Weights of a small transformer language model: width 192, RMSNorm after each block.
Each number is 500 + 25 x the weight over the matrix's rms, rounded and kept within 0 to 999. Layers, rows and columns count from 0. Numbers have three digits each.

# up: layer 8 MLP up, 768x192, rms 0.0852, rows 595-663, columns 0-95
# down: layer 8 MLP down (transposed), 768x192, rms 0.0684, rows 595-663, columns 0-95
up595:500515469500523527506503526482471492489522537465540498471491487519487478484491476455523487505541504521499517532487439489522561493526570566514483487501484537547523504516506514505471481519476536485508497473487473531508465491506483513518480501547506510516509521487499481525448472505498507506
down595:524494486543481466484480467497481504507487521492468521519517453440518520513541522510489464471488493476488503492514560507454488523443480482491532508524482508529520483502510516514524506510463477497531448507512484491527513482507541500510518504497509509505484430482520516522552545506469500517
up596:486464534485527507559509481516478508525524508470513483504518479529535517478471478470518536511508496451529539511471544496514518496490473506515538501529443533528532505506510446476525532522507490499523482491474499527520511449479538462526502463509488479502545500496490491407518458512541542473
down596:502525481549489535499481523511515491498458470489515510490510570526489532519481471516518482509514508476485494478515485460468498500454517495468547509535537489502537543519524536515486527501448552477516518504500507459512485493468537515497452459526500480531503529489506497505512525466439521510
up597:551493490519524541532498509469518467491510532500486474503481525496487480511519526553495507510469478487469543497539496518509544504481528539480469558475498538475543474501519508459498500523525482465502422503493462512486506512486503498481483469490473485493514489491530466476528458508467458531
down597:549482477500478505537488511494544538469477489464524527507465518513517527501582498508514538459493516480506505504513511523476531500469513537475538480479443526515466456503496535514529501518523517489494456529522495459529560496466553524502522505528466487529532488530492512554512507501524513469
up598:548516454520532541498495531517503487528479521479515493487483514515487503494505497474519513496450503470529511492494545492505531521477478515515481500509488504508459447499508515494506525524494494469522534484523452519501535449490520510470472529514506549512542501505498449499482488477559486492
down598:491527414480539500490510513497537526506510465514527447484531487488469467506483482505523495504469524478569484544519485464468486546494527496486487516473499546509481524519512529517469516461498495484509502483477533508478523489493500541495478453488503484518536496533492495455473481514519466482
up599:521492486458542542488499445478520554516501521462518518496472477533522523479509486468539511486518525474484506509490523511511509547489473516474503511513508502507504502515501516499495548498556505458520456460481471522478521492458505493478465507507470501446507502455504522445509461506437455503
down599:529509508480510504501533528493494521499437537521502525502470518492519462483512508471481499518563506505544486522487518488497517509509483507513509512494541495450509511493500493494570491503515510491492490459483532463499486533506545472526498502498522487510470475439481504488518407515473520502
up600:526534487541535457500512549516518530514420488539541483509515519494479543493488522442495539547529542467463494501505506523468513510525492533512511507474493486555516500510480520492521483488470512530450526488459510499575494527469476483534503443490487505518529495502513447518500479519501487488
down600:461411495477482477524515497512520479538505444523521507507504434502478491519490485496511488463509536491521509495481500480527479455506493510511496504497493510506468536489512465496526532472463524501466466509498493518487516451545508505486475474515504521510485486503475545483507511517482452464
up601:519498517495451541499469506469464498550465525495493479467463488519492479485530490482518504495502533464539500521467539544520541492473516528505507498481493519491496523488462501465526496492530500520505486487494503456501501485468519484474473540477500562501538481454464515548503457484488506494
down601:496500512509511532496509485498465504499497477497504498502496484514473467511531509465480500499502504501526510487470507512487509526512507492475489492505510514496477530491463463492516497512506492532519465498486528489547480492465489511501486502492486529478513481484482490464506443466511530486
up602:520508527504528499490505507524506515542478476465491516492454497493525491473497453494514459521487532509532469550476496467489492513474499474501516480516534512493477515521502519477506510464518468502509516468478560505502494490520521460497497516492522527490527526451464513471511474462505502463
down602:463493514513486474517534514440460484492508510485534463466507519515498478532501488522510519509515489484526490510471502561480480504523476486518497521476495491510479499494461504500529523533526506477518503477513517511512442472518501510509495468502518503478500482482540511527503487523504519505
up603:491481470515494543511494493487534530476515502502546475517485481522553513527529537511507508484430579507508526472460520487501512552509471504515459504491467521545452510443491542488556488509504500517501516468465500496498539476524470520467424536499497479476534514476456495489470477525464535522
down603:502495481528479505507516528449561516460461498483485485510488495462494497424486547553488514509500531492473510490449534502469455524503459473511516494461501584475461506506437524487538418483508481496488497497468515527475518498504526515474502548515553483463551518506482482482471464524517527520
up604:524472456526516515526514453496464534491456507536488496509490553494515449496515447503520502522479491477478523534467500489542505497471529567522509481514527525529541487467556501509508517493495502485509510488503496509511488471483470512508515489546438476498487481528528487452471485480481451496
down604:456547495486511487517494444518520509467507497513528500521506483500440484526489512496489482458482489501504487439528497515496479508489537484535484475558515519532504490505541511531480432488538470502458494511458515493470484529489484515479497494496506542515467470490475486532501485540535540482
up605:483503526513485499503509495513470512525464494511466500535491513458473525476503504479486508485545502509488502480528504509467511496472542503485484476501475548522472469499485522484487492550474458509484482493554531469502499487507552503474528575539485545487491467463481491495459513517491528481
down605:511533539531492506485542465491488473514498499505494494478461499487490482504527503505528492475512520486525477485512508486560503459576461499501486516486500497491538491497485473500527516506480494498530510464481484521530490480489478481533533476504509521494451486461497494485503477468494507457
up606:487504480509545491521495578453500500485502567494443484491506527494449486479517474472501499512481523499490514536543476488506518483494433520496474499460526533477486467466531436493504483525500518467519482518486426576524452502457535483465475479506509535464524496482516486512475500504445500514
down606:495471534561486506467493523487514502490501538437500519500502493508527535488474526524524462479521539506481490512472446498508504518494417493457485477509503519511508468476512476527470533490503508503503468504531543482485512508518502503459529460510545502458467508497504519498480544552473500494
up607:552481495467480479527522526527486481524492452527497506480491463522483459492491498472525497480553505481518490552540464505490508537500488492533483500499524532528503488497468466454486512489506499452496472513542512506511457502471516500559473511499503499543503454505490489477514503492480531462
down607:497469495532511500503503460485503482490499505523473492510476541474515502519507497524479481504534510493469515502503541462490473463488477495524468489516536503473511528518488511485488533482486480492520569479470505511495483510510496449495521528511530484463479489456499507468487440521489484496
up608:488539504488481511496477494505524520498512468514485463493456470462464492483497493453553489469481499478483536486506468521467513508505510493518508491519504518513447492489485500499503531534504500505500497502497539501518453486474521470522508533482508443501491476479511460508517487519436471466
down608:500519496520507503470511475493485482497505487500514535504492510521515461503470485520508480532542524487496484509492500487517507489513496491486424531523506494467495472495494491506500464507487549482498509481478493510514511505521495543483504538492439499488479477477474548488491534533494472531
up609:481492481447500568554504504495483489505498517516453509501459501505506533489504459506570424494521514541517517538491490457468505523462540537458463522508510486510492511483454513500507507542487517508503483482463469504498454500530495542497513472455484527491486507454459548512544474481515487502
down609:563488540527460492474499494505513490516523509504462470534499428485512480468530532516518506511516543444509539499500491519506540499509474503511435506546498534493513507492483521561529531522483501502531548446527556517500463469510515484511488469464496495498529451493503491468499469463528502498
up610:495470501510503501514475519466500516499486549521502501475482527504536480460485488471514486519536517505472508517552485488490521526487534511538518500496522529474505522548488552461507528476472499464475441494502490502485521514455505493542478492500537467543508514489505536468515478480466538502
down610:519491493498503513441523489507514473507473464491537471505478505521492518485504528496481494525470506530541487486473485514538496490515489517453480519501518479528497497507523480511466475522469490509539537487494447522501504500515447516481501487496497489462468527541499500493477541498492447479
up611:529486495508479494507499483495526470515462529492518492515501491486485508546513500506496497498502549495554531492536506527502520549500531522518507500501501485503496503478499481482537517509437540499484503462503493511547508483479482517509524507506495462530507480439490442502490485451484485498
down611:547498503526467475503502458470476442495459525471471469480482480463478495522535539501523542498534493482495481459460481516501493528524505471538448487479566531500486544539470478489471493478491475489491525538508560514506472468538496502494494457497547501464519477517491556497499432520521530494
up612:514530522464539529493570504500463531507500509519500481559471549453513511500522463497492528479474504501514509516559518485467527503512510500497458508503503461518487478471509486453536480479491518491490458481488516504537472473539489474505534427502500490530542529418475539501480495488486509486
down612:453537500549519464499513526512506486511522494484509525429474490538505490457507487516492542496452492512493512512531492527502500454532500491511524526550488419539510486545529477459470462527472492503508497476484456498478482559479465481502501516533521526546502515555504543487478554510511497516
up613:491461521503499487527513481476485485513494496499524481487516482519508500534522508504528496522475507502544511487470509534489486519504536512511485525525540545478504487466545484488541542536510496522465473504483530499483487516468511467510498495484511535552491505458508487490494499484478466484
down613:525492501481508507475491550529538512519542512495474512484501507501502518472505507512492491520501524522525520486522460464511481471483464533515518477503475493491496479515498511492485495498504481515523517499501490503515517474503565482515458522524486516463544515479517527518489572468486520555
up614:481519488491544525480522451505511462538480497487440498552486506518436465498519496449490502476508510486490501518516520472465522518464512505512497499476537519521464530481512493521486543529464470509520502502460498486523498512495479485456493481498464480505494484506526454486476508481515461511
down614:458508508474499494514528501498504481502516474485501531490489529497474498454532546538474480491469469498523539499471515525524522445494531521478536497484487474481492440505504496475509484500470504466547550502501468516485520506480497499537462473480499479495553531512490503494488463537454502485
up615:506521486472512504452575484515540520490501499530490474472508484527489468485498462478542496474479460492481481504498483521506533500524442490538484522534494512510499513499506526485513516487490484506501474481512511489521493533516543466492475519478470502502506474509504479480512496518464506470
down615:495491497495516516501494505488499514508515510501479495507506486485503541480490488529509537498544490523456514519522500472485478522506515508468526511508497517461470519483492496505500501495510498500513527517530504473512508517488543508510507489487546524508512481507523485530490519457516483543
up616:504504509507496468508563540530473460468468498529463466474463497501484497480547503511527541449487530475499508513478506549504535520478495486487499589536487517534545456502493476495512491528517475477511474516463507563541471489527495502497536506479474481485532482484550477505537513493470484497
down616:506465493470519499528504514509491480531527519484489522460490527530473492539542498492486486469527531504451505499563525490496480484499523505499534518516524517524501529506532491468456487532504484452530511546503500476444480523519471509459527501539494527469517504511498402485533538522546485519
up617:497494464531503506509506522502474543513523532508504465450520568490529468537508481490547500489498488441505479505472487487495518482502495542525486513496497500492479503525514463481524488512565516520443520504507496574495522495445528461478460546462507494498533475526495506517487475462513505501
down617:496527446493464495523457502476490486440496497515518489511487527491493558534508538500461464490467490534457452511476506487511472485456492510439549512500446505472473532524481464478547475520494498484471482518495494492528529445521455540512461548559507482470491492531520490510497517487506471563
up618:522478463488532520491545491475498490477508475467520450484449495521515520510517496516497507465469474481491560516518509525509527484468497496470489525434525548491517509518498530506512504515490499521479503512480512511489480462505437501506521532468525515471537528472493503497501488470502497513
down618:480464515496556505479486490554472510496496470480513513457496483509504498485521499454531497476520497470515506508500481479500480522496522485536503509472498477491502494534514510507500539497473454479533473519517467552515499494509457501510486500517487511520530485492488523500531503593503528486
up619:503478461510498485506521479456507442491467537514512438518483468463447513534518437503540528504507520479547500509482495564556505519524495493458502482483531512548459498493479498439503529520490442484526504484467527511481500510503513498489493468462512492467519446487502492523524487543475524494
down619:490529480489484492490520487519536507530520546520505514470457496520544488493467516510494473504498535501482516487469495500554544450511516516537543499546483465481520509511542529524460461483470489506504511495531455483485512519504467517507461507493476517506514512522469518478486503503549509515
up620:501465499483519482527505502505501483539449533534523505481483549522475557497508466524477488521535539502496490494495503524506514509482524537511508570537506505507468490500443467453532501515562487512500528523463497487477535521510532505504541488475488465504526507471520488497530480501460509536
down620:487469462509500469485465495507469521499489470512478486509486499529528521555520531454494508472517460466479485516502488507491478508448491504473531481504501473520496483468490518487458508451511493492460470505489473506522542509494517491493534497476497503531472499530496518505559521473510511519
up621:486485513507546520492508488520527529476465500537458487564512473520474483499489507498467531511498465462464550530549506533480522526485476522490518480468497529488504476472507466514528517521515528525470483503466534508542549517533488498505529507494513478474506486507520521508481501538495477500
down621:504494478487448493542479516453485474497536522493548507461508540499529516462505501526487474520495496544502475519490481483514488485525509498493502538520443467476495468502499505473489432518524497486554517495507379484492543501537473503546505519492512500523529518516517505495500532502471507522
up622:503514464509482516495512528540466452495488506499432510535447493507493467495509450461508510510513491476484495480507507488483544515523477484516528518491480534483540481483481472501531519489478518484523467496491444514520475509487526518516487541512483493501528494484503493471487490497521499501
down622:513464506507489487513482462493470523531491514506518521483494559484502512460516505498507483499506491490509518461502517516531456466491538501504541481498496474523474458527519535518475476537510458459513522547493513490506542480564463467506537531486501509510499510490477517452516497479503475503
up623:518529505494486512509500498519542538496455487504491505513485476498517493490540500515536545485460487464494506487526552543508471515490516490503529557524499515470517471505442509498527498555524480511479477506521484525535507486518521514477491506512479482492500520482517460498498453492507506503
down623:478479503521520511493483497487490520494520483471494483526515489492477495541446505557492470499518494532457489489469475483499530488551530492487503492505514498495508524498510521524537517438506519490542526502499524468498481486530486456466503531492502498492534509522485517516501464503483479485
up624:549462484477505530484504543528471497522494489489482465509488547546481508498523495485471465479438461441446471498479503500509529520468491530496492504503500490517523474512502480500514498492485503469495560497471537487501506496507505501522507549502477537509529505487482516471514450508526416525
down624:551490526538481490480532492488474501517536523501462491488534520499483481481492493517475493520547466485489518481492552537482535512547502481519508475513538515463466526509500507507460468489469499521551488483569530474483514520431516501501495451494465485525485487481532513473515504497450487505
up625:527536519491494549594513524517499515481521488526472467509472469484490505575496472468493508522465481463488476509478509486488501554482498524509537523464495465479509483531506520489504500511513487497495499522463508510509553500504530531502511459512501525515542449461468463512498499508485508488
down625:475455442555487499457504495500458466521451462494485521530488501495507526549481518451478509502539557502489500501542502456507508514500495527463492504547502519478475510434509502517496548563475530525505487545526504503484492524507501467507520494489571510460535476501509504517531467487492506478
up626:493534467527523548501465518502469522501493529522494518497477515478503494495495462475527504524546513493494484527480513503532536524499508548497522464518510528480485491501530489486533507509486474528515480488514493538487497491470513469491529571498501481525466479449481488480486457483491486488
down626:507522532530452500503516525511496481502463490493494490494454496490459466500513530482508518504533507516542494430461514508489514480542515472498472523524515494517498495476506512495506467522475499499491499511487490486521443514501471504510485449530516544503464505474507457522526473502512541518
up627:469487482472506522514516472511493513485485491496472480534518520521496484533542499491512518479540492495481511558519480521498516514511479494496490512477500500514496516519538514468528549509515500541511513501493549521504486479474491529504538454500462503539472498477479516499491488515497515458
down627:512520466536482459518479496464481466544437514432467541490463504475517514515497478495493504509487535487475497502507483525520523527511503484515515498529496502485504506515520433504483465511517466533528523498488509467493525460501475426498496526524493517473491520470520514477451499496468490506
up628:518503483496535499518526486497521502508551540485531477525503567538516533467487475513475538519452515525469515491499472526530519514523455480501508513484505525501489480480530497497509475537529510514514528492521483510492487531493504494414522480477493514467481500511485505507518515480513492549
down628:498517501463521503509486508495477501504479479481489504492500480499509478521524513469504513503517523500517488534509487482507476528488501516516514512498503501484508498509484497490472500493478512475516495502500392503538503494494505489514487501500497493502494488495506492512490522495506468488
up629:496513529495528512543510522499470531477522504454479502541469489530460493487511449488466539459514485501504492495497468504457550500510481469520472518455508529518499479466519507495543504541509522478495476471490487537537491543533513494499492497479553502491533506484515516505472503509502538490
down629:527470503513547499497523507477504480461511494547491487525519508465496473477555544544520480483495501516477544522487523473500505489479530469506507471480440547484469519536481510511515496509540523515475524510497478492485473518555504528516508490498474487482502468447516498440511525506508462481
up630:531496484506509483510505502525533473478487491489493503501510517511519487495551499466511511536499497522487510501503495516521507490504494520501515536525500494518508458483533501484506549494515521488522516506536502488514507540503474494531488485503491524492510479466521475473495516482486540542
down630:499511488499513490509503502486499512496505508496511490509488498493492513509521484510500490499502505484503493514497503494509509527508512494504528491483510515484480505501503504512511499513493487482489495503492407506496508494501490485485498508479495508520502506483488509505514509512485476507
up631:489549526521530469502541471479501508496470476472524499515445506492463476517537483477532457531480497500504475508519533496501534571478488530514494463493520498510540472485497460490502471475483501470515461496531491491561519492495507519501499489492479508476528526506510532533491486488494485508
down631:452501542525496491488498560503473539493503492524531429484502517514489488471522547534486483465478448542504514454517492512511516514496504493500476549520479504545485481502507475502520500453537507527535518459496506471498511508495528500527451461533498483539439517517513557445497500557498523490
up632:507501492505515480539521502540513510486542522473535464482542579511475504461473478487504549476476539500476503488507488519473532507519476524515499507500480523471433468490486481454508494467512532492493516500520476505506518496509519470509452471463485508475517510484508476483494492500482486566
down632:494513500493505515519492507484472504507516482500504521492499497490511487498536489509513494494478480514504507526522510480517492521454495496515511500510492490486485489495524504501496500501513489506504502484486359550512496498521491517486484477495497511494487523524501524494493493518512507497
up633:508532500550536510513484481463499505536452540477496503529527532525490483495510512467512503542522481495509513478493513506504501520518555482497459524555509491498491479512470457459508470557541515536520482529460482517549510502439508493517503496464542511500506505492465506497528481503495492557
down633:506504523515480428480415475545455476484491492514487484542468470545530490501457523503500483484512523488469496492537498486516501458490483508445537497462459452490551483497532476528506563502472560482479483512529497460467505476492493529511501537484509537560496462515501460491488496530505487488
up634:524483521440537534515577532505562485482489549515505507477482542475508487487522444495502516508495493518521513513558560548469513488534549533534481525506517513483439478480504513474540474528495475486467527486506519509490519518482546478491494542504508491530505493462479444497504487526502533484
down634:503484519487493507506502541458494497534405509474455504540522468508478491505554491450492548467519508479476499501495520483496512540520505516506513512606542508519527509455551511490492491526494490503475512510522459505454435499517484496480491564533476452491477541496470500538531503548466501467
up635:495504514551482505533489541510502546511493492518463500500520498498492469462478444487507506524499544480506489513519492482491478502527539526496515517517496477474489524498515487458515544505477497501524457509526461493504502465517501516566527536507527496513505512471502547476561518480468574455
down635:523485493491494473466518522502508513481488464516559478518525465500486490507492522494501483409480495511503491488475522528502525488497433470505483489510496536493485511495502480520501481539522513474505502488494536482501481501490529515533476498496464511482464418502527450485481509486497466501
up636:505500473493505552518566505508553493472466529501485488467481530498503485488494471507515528516477447514529528532498504502470507482511484534496504553477495527539475487497508519481502483540509510520466500480491515455500496497502485549517515468500489485467527525513509461485507498512477516515
down636:514518525513516506484487505508494515525512488513522529470497483504509514490496535479515520507505501511516493509509492489522493539496490491512508474476495505494511527500494480507482532469499502487502512476520385510502498517487507481519531498482489500508507472470473522517493519499523465493
up637:510517513508516543561467521475448519487519460488489525523499484511496513465527455506566513507511482491552465498470524510445514492499522519520491488498521535492504512516494490476479558531519484480469476487519505518514502487522538516519460528518475491465532480446525487526504497451457526506
down637:459474553509495474494535527508486480471437511501530488482492494502481480513489484472475534463521515496533493505499475548466513511513495506542477505497519516517538499484518546466530497553488491541463521514507490483473465504496466508495497511514526500553499522496507498473504468487497509480
up638:489495436485513510548484497471485465447520511517511494466520478498488490495500453439500476500507542514506504515554482503521523521508500526515517543517490527536495509507507509497508536552497492501529497473497493516499508492484516461484482531510500525473501480470494483522526512521515526500
down638:509495541473511490481465479517485494488498467503518480531502482466466444489453512495494506461505488484520450489493549510534495516465502532474471536477470474543513509507478518517521532488504504486436484480508539473488476509501493499498502514492516494498511505516541496477454507457560508515
up639:526500500508490490486511508470483503506489524528452490511458476452530512488495476505519484502550503496496497562507476545495541511506512521516530533463494520504543524489471511507519511519500475447515477460496524535488528502493500470479507453484495474465525489476514528532484492532482513496
down639:502502496509495503540459530499509499516470485482561515475505484510473464505511571478471501476532479478533501475517481438540464495497501484474499458507467540489424509506546467519518527472445518509472510561481452475488503511483527481503507488489507492547491518494487531508513517474498474514
up640:498484495472505531517486515500464499517479488485538480466518550535504505508489498451512472476440453487518515484463518420502510545484497512545513514511495524513450484497477489460501488520472511495480504507524474504552536489506488503491495530493516491465532492486511485496475459493488510517
down640:479533500486518470520447515527481480525497492513509474475480446519505475469484501519486502475532518462484568514517483494483487515482511496491539524509458478531529489525478472518500501506462485454486485511473541493460505482504508509463494489473495477454510483519494487498498526503536496510
up641:498510513487512517555511499490507546482461541495496499500509522508530524486493488490528463476516551442480523524488516525481508539495487513543506491486436498475517479477494535470500475534482529487470552497536514477499504508464450500484450499534453479459565516522494502487516481476492526467
down641:502511455470472497490473451495517490551516549528470516479485513494533488490512460537494479515473512488534517500474497497498485454522514496509478522494503506519480553503491498494502450487488519508496495533497493473534508472492462533531475486499485499572488531487479496528461504505515510519
up642:531487495493483523513528517487508517513457524507469498520492535465483496486496484507504489486504527496526501529470525507495494512465503526534523470485503526486469526517474488492501522500471530530494467469494507515499512481479496498496534508502489519513522464447498486490509444466505518480
down642:464513520513473465496524492481472454527479523497510447532481495488428474492535513473497519509529493496503500474482487523491517495556483509536470531480499491511509495491491483494515496537500488528511497500513500517502414497500500499504492493500507503468500480533501488501474487504482523470
up643:502482510496503534553489537485557543531507562487493484508462510497465467555524489455519489513522515501489500489496483516487502510521458487489497490507480505490512505529485490475522530501507500457477541440474501509503501488491523529496511493471479472499508481465471484452532496500460485503
down643:479506509473513483455489509522482475482500486519487530492499532508507534494465496509484510438480515506494515508518515466515502490504473496497507535523492480456517503494558477520505512471561488510494518513524510509483541516471514476524482536495484506502492496512462567517506476475539514523
up644:500536483481527564516513524498479512506488491461444460535507487486478531499507488438508463517491514528534478524509478480535523496474493495497506521493525488529463487507476486499516482492467489425510499521449502491502520449478517500465488514520517503469527499531515527470464489477499506500
down644:500482513475512510483553502485479473452529506523520520503470515483478437484483469465494457542507471497485484475482539500461549509455516489503471477488490528502549474447483463553540529539510497496467452452521528490524491510481565474515498474487453552477498515486523512497477487547534471503
up645:521512482489530532512492499491488494489487492516445493507478508529531506518497471462474511537511549471481498527475511493509523491422465529505515498505527494478482503472445491466536466493501491463508543475462515522551497484467519524489481543492502522474504436508496501496533476446515499530
down645:487455500521472496503520497553495488543509509516525484483484478496518542479532459534494504513495485521498521514475494504467536497539534491508484514481465541501503523538508522462504550552496518533495517543444528492478503511530480472506476487514469485504480509493525509478464472527500540517
up646:543505500447520515488512558501513559542505512509502503506504558495513541491528521470538489527518571488485519481482533475470515522516488467530522517454514520490517507492433485499552492491532492468540526483490478510491486462456504477461454484493467524499510520481476489454520466467497463523
down646:521498532480473504524485463454496503529477526511476500499470500521510528542480515488562439510492512468475511467482471516475512489484469487519500493507576481463552536465444493538519517490516517568498513469526546506504514505499513495509456533495491500460459498463449411497500495511512511466
up647:537479476484509449497495486484509493541429539542495456517448504486466461543503470446516472486497528474486490490515521474473514526483450489454526487504502494519486505486447508477534479501507471487485478471499485471518544549491514566505486517506505523481511467494494495517461495490489503480
down647:489464500538531456514490490532536484469520447516506508474545504500497477523488475493471498509502513496518539545536506484539540443468505471549461504537491503459483501484531521505518515475531525514482478498472513510451485475525476486482527484484494513468491498496493506495520528498530536507
up648:502505505511492516524539514507528512538504465472482521523518487496459501486492465470479539536476515483534476483522525497521518516533497510472525529474555467505493499472512487446517489509523517542530503503494495512535516477495496518581494519506505518547545504502517456535470499453528501513
down648:480488490516506466509488472484462507543473500503496503486552495495496487514516495524480529469505525475487512532518484526521489537511471498510493494503496511523476499492471499532499531490487510490492519496518472465499486548460524480449497509508496459493488502469488515488516565497504493493
up649:505524527485528515534482504461475532493490535485455489516445533493474540503530531461587468478482560507493485499508451478478518475445491496446523481488510536488520504484482474483498499503521482487490493525545511485480461511542496506504538536474513546509529510484486503495483512463498515489
down649:576542481466456562503518483520528496528528513536494548472496515502490517513493562520475520515470510476516464519498526482543485541535471496508519523509559502470503502505513489551474514484498474490463425490472502493497503452492499559499479479505483465541507479514514472510529501522513487538
up650:504500511506511507554523517499512495471476536498483518499517452481476537551490484475496513488476513485515501504517502486518522468454494524526495531526530487516538498486508518445555489505504446460570500504498507507558514487536518499524509510453507472485463506508527523525470481477472477492
down650:520557465501477467485505520486483495489505507536520557516478506511497488496500486506496510477479512511502493456520521485468492530533488453503505501499480528520493524485529450530486519499517514524485496512465508494485496524467547540460478498520492484542483496484527481461511533481510541520
up651:478465507495485513500501547506511519500520505454539474491519533502515502506531514513530490535472475461519525522512526499507565484507491477470505542529496530519520468497546537508542515553509485532548540521504511513493498482513511500438522504478520493506516498462515534496486492499492498500
down651:485535487497497504521495527498513509481541512493544542538484479485471537490529503461539482486550472518530462469484526515503503523504459552460504552474519508522499403506515524474471471488540476497467519419529465485481505473495525528501496457481492514543510498493481511497479501492478557489
up652:534486489474492536516485482491470474544482505476482533508505475474507544521485471512540490480509459503510483556504518471505516514512498458540523515533549501512485494507449501486509492523485498522547528473527516495485519515528501474507512558503519561509475530441444488522513454482486526481
down652:455483507531485493499536528463480466508496530507523500424533536497463454478510501521540490470502503502531498477465492550535526483522465466545470528508514491520503504490540501508523482465496500502521502480483555499521442523484473497506508477518509520498490474457529483490513486490517534491
up653:513488494474510503521515471475518518472518513515505467508480463495489504555543476484466488509535490438510498474512494494432494538479492557510529471515491488486486523476493510490532493492547495513485493477507507479495476498491528529513531548524483479458520446501512501505500512489514501471
down653:491504505525504515467525534473496515528476485532529543509479518510519492474456494534501451480481497533475511533485475505492470492475506490487458547483467489506503474502488491532503478505519490472540511476506508493513504534556476505513520487474526471551488493482498491519499526516503501473
up654:491536490511492535576468518480494503508522520514487496517509504527481471535502492490538549484455484477464506521512532518520547544541549475493509543515493523484522503480505510497536547539515548527504535459521509497518518486497535506495501514509512476510526497506509492485499478503483513488
down654:523527529518508477499505506510515511468478532464534477497484502472481527421531540474533479516542512527498529505482491469502476528505501447468542500476456524557536500501518504502506503493483484485506526495474508515476496485511519482478505503503458494501536473509505479495526516497489494521
up655:510537478512492526503513469508552453511500511459487460471478470505419491516535460476475462471484532453521506464522520478499489497451513487486447493472508472509462491495489517489489480547496471507471545510467491539510491501515485504494495477510502487515539566494486497471471506482508472484
down655:467507481447488462485542531489525503470519462502533469481487528499487505436484457553469477492484537524505509485539489509500527469508518472510540508549452508549481508510512511559446501442512516496513468490444509472490489496477480515454513488546488497543538524493470479476500506487535516497
up656:488552520484509511481500467549515507525476499482525473519444463470475430480499473520514511491472473447513480543516494470431502494515485542449498497537510518541479495470547493496536524524504481496511495500486507508457498500486562498529434497497447511498527510453482435499497489526486526504
down656:512486534508561486531476501506491480511494498522540505504490529521482560473556488516471492467496491487510474521456500468485520516474483486429546508508476466506445460518497492497550493513509484466506483476513518496486537494480498489522514455495456506535523463478464541483456481531462471497
up657:503521535496534494504510502489499478483448475517529478494475500521491487511516508478501496483488508517522470502520563461465493519473488499517519498564508550477536494491499488502513493503551488466556537504503462498473509521509514528477492509488506503515515456512532481474505519498482528527
down657:528470492522500495515481474481492530514532506492483528547501507513519490510489497525521505494490512489502524494497481546469486516493485512494498496515511482517474509498451492492495497471474558486518499489512540529511522531478520480518547500505483490493475479469510563471508492481528498525
up658:494519460495536526509514563496486462555494489561491484516497548507526448505485489473477438507483522521468510502538518507525521493514484483487500542483493503476490501469532492514550503518504500511502485495522460523498529474505503506509460505532507517515501516498518479513519482516486516498
down658:504483479541465506481498514519479500494504491510475520510484456482491479480511457482553513478539484530493504510489470486443543477503511462489481516500510506506513482524444488488509484510513471470495510474500582499518530523477515507493487535497507506489472514491487493496519471487473506513
up659:546476473537492529537488556474451532497479501482512514541500517521507516544494527507558526465467512474510511458508453484494528516496516486487487501497450524492550516474513466503509519504535490508508488492463520466503536461483517508495493489554475515504503487498517484531503478492462490531
down659:522491501471511481517508496548523492488538492506477519510506471492513528503531482482501529514497546465532501515491548470522473453497474532517527517494495474501484502484519499513516474473455500511469536508527470491497527536522499463502502513492511508506532520497464525489509503504512485524
up660:498480522499487503512489501492461513517437466500524466497510540514497531503488461499494492509465534479455506506488569472469503574491505484526482515507493530528482507481452536505572519487459507502454512486512492520489499496487491510411502532472464535482500463487476485482513478477517514527
down660:499512491465477475478477501486523543521439501492539573488498521521530451438498521512482488487489534504555506462483500514467505491519486473509503471501503538523463479508433491478526501480511480507501498550467542480443532508501497515513472482548452516484473507484512464491489499493526526532
up661:479512473489500488525537507517520526497512486500473476468470517509536456521561488498519513506502484449502536554499491481500528514486491511494472505482499519525493529511523468493543498502530477477536506501492510477501491454438547500496487435496475507471454496503505450474481452482458447511
down661:493510500453504478479490521535454529513488502479515509505480477526490505422475503461503477506505516446441495476547516472493547494535472502525486507476469514466501506438489501532530561494438498476492507511474512493498525501500477531475507522534482449571491490484479527520493531506540493496
up662:520542503442489559532501466499516516513484506504526481472536504519514492520504485491517495490441500500492538483550458508472562528477531524500504506498536498497487474509540473506518514487483449478530529460489507512502516514462485470485450512511506530536497494490489458521490480507494502484
down662:520473519509503520496506481521468488522487485509475497503475487478507514526530511458486531523535509531492516502535529526497529454506559507505463516447539567501470509499473485513549541498489513496464532508476583502567481525491531529519468482525503491511480455458501490455507423487504511466
up663:538494499508521518501538468466518515520560516561483509490551578501508505495505507507550527471470533502506501538528481512492512510523502566515490502506468542502474533443494495520517512517542503474511478470469479551514500502481471483544452502503514481496505528527508534441545497469472486577
down663:458540493498514485517527530486500496511468483522476503490518555534492489447488475501516490494495438503477504511482508536531522505486456488461504426450481510516471504461507559550478492508493523490455518496483554471498499519515431514509499503533481457531449533507503499556486500513498498505